Weights of a small transformer language model.
Training: a variant of SOAP for these matrices, 109M tokens, 3401 steps.
Each number is 128 + 32 x the weight over the matrix's rms, rounded and kept within 0 to 255. Layers, rows and columns count from 0. Numbers have three digits each.

# down: layer 2 MLP down (transposed), 512x192, rms 0.28, rows 486-511, columns 0-47
# gate: layer 2 MLP gate, 512x192, rms 0.287, rows 487-511, columns 0-47
# up: layer 2 MLP up, 512x192, rms 0.293, rows 487-511, columns 0-47
down486:133130101058159157093187083162150097123111102132200162153080128129081103119104143116171113151189117111131132152144131077102164155143110158105162
gate487:189114083205087151128094066089108111111136148189087131169104123123094153150134088098135118126127152140103119153112141140117186146148143162151109
up487:065121127114093162133145193152069135121130104144130161128118190115180080108125137165144116115124135137158175145122135131151131153085121100092103
down487:103153158160057188109088130123145160074106150176166131192104130124099169171188149118135128114106126138154100114102093145160164142151181114073112
gate488:131174125120132101133157093152158102103173140099106130151145067098088129091051169145123163125170140127071096103143137096113138099116112135150166
up488:117120110091148132086092139113093144090118111122114142093099164116137141163144151181148148136114114143107185079145145075124124173079123097138125
down488:144121142103169079158149144126093135144118150098119177133112143188137130135124096140131181113109104106150166126166137187131141092095182109154121
gate489:112127118112140127127186127104135127094157104177116137137100113091152123118104136110178124113097146073165169107132156154124117128160154096111128
up489:119135131144109129101089101106114128113160144105127172131126126079161116145138140120093139172157110144099119143135109135100155128137123146106123
down489:103128105117186173172171154132158073110135143166111152144162116162125090148130106089100191152148108156094107130092126125108101159140104130021133
gate490:130117165135098174114139114114133118163182178102120107070109131111068143133148105158152134136128150157116171179086125086153153083111137119111134
up490:095107153137106124089171135158083140105071090092142147094065113147163092157148133135130199146151097127116108096110139141122166096133093139133136
down490:147091149161070190119180079189105143122093161143093111126103161132161082154160105149142090131068126122104124103179120160163106100107142078103168
gate491:129210112082148135085127135134049128157167195136173127111094116131065116142204105140123111139158129132144193140029178127130190097131107185099146
up491:106137104043209121109126100158137151174157227109141162130134161115137153120221087154158078107151147120129176104096177121171130119128111161106167
down491:098145098181180110140127156117103124122024153062186167162159135112139138229161117124132175066197159100107149111151184073140090209156120118138198
gate492:121079143098109118109153144113087119163074145127091145131155152111134147126131155113099128126070141053135193093109130108101101113126164111139098
up492:150148120077113170100130125120111122108125116087127091118188183112122139195115173126135161098115130152119128120123128151127157120105148102160176
down492:117152136137076088143109071103153138188121183086150149136116142096092138147118108138108109119162151121104125104138185096120128157159091118107145
gate493:120124111154111085089053136046101123162139141083147160165127160136110180097170125125118125151088116088152160103162113088113092160117113161057145
up493:125119144148067101142122173129100112119121168089108133153171147105139110108080125124115148101128079190073125123152184166121112097142105119191176
down493:092089138146139148061094129181088159127144089140067163138120115162055175117170125047124109090151089126105169113112153095183082108114110099072152
gate494:065149211146164111114149133061110166199165185100145081101198139134147102172092142163140132132138117137122089093091151162116129139159195138112136
up494:139179087149114109134145104092163104152127122183141112133037064050132112127085093091117140147064158133115112123125153107050197145072188102143163
down494:176169127084158145057183110160142142049151117141158099106145086168137122130156122166165136106104175155132094101144129124106189148155141117150119
gate495:115114092071156120137131093068067101146090154086083096115098152142177135096090085125124112119194139114105143167096105119165172158114122122110104
up495:135111104114162127098106143125108160055059126094162136123143107116168136130121149169135146117116108149153145217145151097110147121120133125091069
down495:131169124120134165125129125137107055098139161124103077127083118113149105100107119093084112154151116136125140112137104180113095124089128139114140
gate496:087109137138156066142159119070106161130144134150122173189133137141150163192104165162151153087136131174073138208091138117082118108100148100177133
up496:153120163136076120157138122146140131167131094116140144133070094166164135196106124131161119164171160130121102145117133149136072109181167132132131
down496:136136150107176121174119082128120150147141176128135184128118123134132133202169140098173118152125142125096148119126087080137165106086112113159129
gate497:067107139165115153191055082096092104077118122138161153148160122108194138074114110094140131147197155124115118057074149107129126112164136132094093
up497:079154105154168144123013153163030060095084106151164150101158138117133106067171175124127156129225067081082098080190116089081132114086133198147119
down497:170178162145094230142142174159106105082132132171121104152109129164160134090080121102184134223141117117135099160111155170131128088110126119116171
gate498:140097143092113087131084161140090189159160170134165127141113130114141143122071125142153118148108113135132143121144138095154123147140141103098117
up498:078158177073127147147110110119109183124085208171122067110100114175178183109159146152117141154163138156109162129196163079168135101182099097124119
down498:158156142102121110124085107091081149109152116119098131117097123120141122105212187116122094092130109115124179152162148174132091148074157132145150
gate499:122122143141134106122128134123147134094160121150120126113088121137131153123116166088178124146199089067080114144159108124100163137096153167126171
up499:118128136082084069105160179116127152126170171104122132092144096110126107106166110126159132111113149088081152135070168142154156152114115127165154
down499:116113141132153155163088087178129101144151103120100147159145158092095123108130095146072162110138085114142113114129130106156172094078119188170139
gate500:129121150159167151069149119151120151106124132102195125124137173130132171130116136132124127160127138145153120146101085157143121181104157097106086
up500:168113147111108128132139109138093058152124109154101125124107091125118092148168191117149122109109102156138136154127178138129123136101147139169150
down500:127112172194081118109089162140103118109097122128080157146097090167135090148163119152118147121134128161109069084173126102067100112159100177086137
gate501:057086078152118078157114152125120184128132120146153102133119139163054134113137156107100164162146103183130181085123138064140197178144160126168141
up501:141067133139109134138134089108131074118147112091185146142094159064152150091154070167162115158201167073136102203168116175127103192128101107125091
down501:149155099098129114127197140166128135111167049188130072124102090087156119172182095135124159154184114126160098099116137120122144129054106108158152
gate502:116126125113150169164165129176101189055165089107113138177097166099154149137122158093156127134169135111117083121118165103167172160117068104129101
up502:138133127125104153132094106125112027196136124136138159090128089159189097096165120113130121116140141151169171131119117172071185101199164115160154
down502:163120157139088107124134104141143136178156103150213133151154091156120103147087101111109126080116137125170131167219112149150135123151098136139130
gate503:143155139124159116124149110148130112095156169114158152188128143141124130159058107089130103157160143112152162148150112096115159157130135152140115
up503:164138112112124118120159113111121103119159149110159133148124158118153146158085050145142123132144159107123055129133078154143172129167141124137129
down503:106111167136071184167092175146071154113103152172186098152150163127091197136154162112110089168100110109157155108119096122103102106128178149117138
gate504:118155099110074164126181126117088149087128085113151148143095055107149139121071133111157108133126081123156141153029081117099071161123158129164161
up504:122088190154190089130089101116147097182101123142111126099184166117112114136142075144101152148148217110095108104237176162101176123153093127113127
down504:138068166103134130156108131134115161109114108172085146110109143140123164149071143094127102116085139143180120115136168120090118136141112148103118
gate505:125040138127128123128092136144112142140184174079163113139169131152099097106166141123109116150158088076104079068116065170100133100184082138168141
up505:049141098143090090134149126132142157118142153137118152078149140128088180126098146157139170068113157110124129143153136147162139155141128185110200
down505:171150135122115109097147163120135049158131117169128170053121120183077097157170140095139096192103154103163111155137070123116154068111113130064149
gate506:093111129175111120125126101067123106093113152111168114190153107143170149085103134139070108027181107113186130178179087175147169220115101120177079
up506:180104136130049180124083152140167180158172142140119062092073091107076142145105109177115112120098112141148152096151141144161179117086169145119183
down506:147168138119171124114137099148135095099133106103140084086100147161184100106062152182083180094102125130143115097091116133159094159109124141142158
gate507:130134068183181121178110126106118119049168114208123116130153127147096114135107173111138168170190134171176188100111119148171148184090111166112094
up507:111113044078133104146134112127168125126126112223122053092150118183138123189105107146182163147092177094136151146125143086118065145136153105069101
down507:121160125052145163143110119138120110083167137130108138136166119101138139137138173107143141126211080055148186110086173143115145135158132155135156
gate508:122159176158058152142141164074154076075119129090130083112114128161110145134134120110080133165155115127134115128111126167104155087155147115080066
up508:148116153158077104137144160144134166162084117078102153125084115157121049134110126087135143152069121164163122120120137130137139107129125090103123
down508:163101120081107139096072105120168129212114102132103225140207118107104151107112112120113096136148027107090113134140110086149136139119114197125115
gate509:098111155131114163150111141120097223092154155114118116121109063162160078139161106080137132111172117116137137112156108090075189120181097116104112
up509:164097202153148142093171174123089108102113132084166152143154102159093175132158156111095118109099095104141118111122119076135129179110139183090135
down509:052108184184119116114156107114171153004181198157074107124177149158073170116120104152086138187159150149172123136122124149105174164057149151117143
gate510:083129128078082110175087152107139131118127091127095136136149103121147163176116121183148138118149132128118098116098140126154066122152156154156171
up510:067119112100086100123098129122159108103159072168120146131180110124153125114181119080132110082148124146136084131121139145136110098156129162194128
down510:137142123158105090123141139094094150156144158127137144096141176190133135144141166143068124132120128126087139143079130158161112125145095098146127
gate511:143196124137104171185128151143114139124105124129074118124144145120096156158192122160157143126143142126074106097134140094056113057122091106089082
up511:154139095107114145195098131076135088174119125110144142110116123150103161131117121134117175188099105124127108115163159094121109122129123193105091
down511:095114099089153099104109150120158080171073122165212134095109132141131178104131156126100135193175097059197202087171141084120181117079178151165087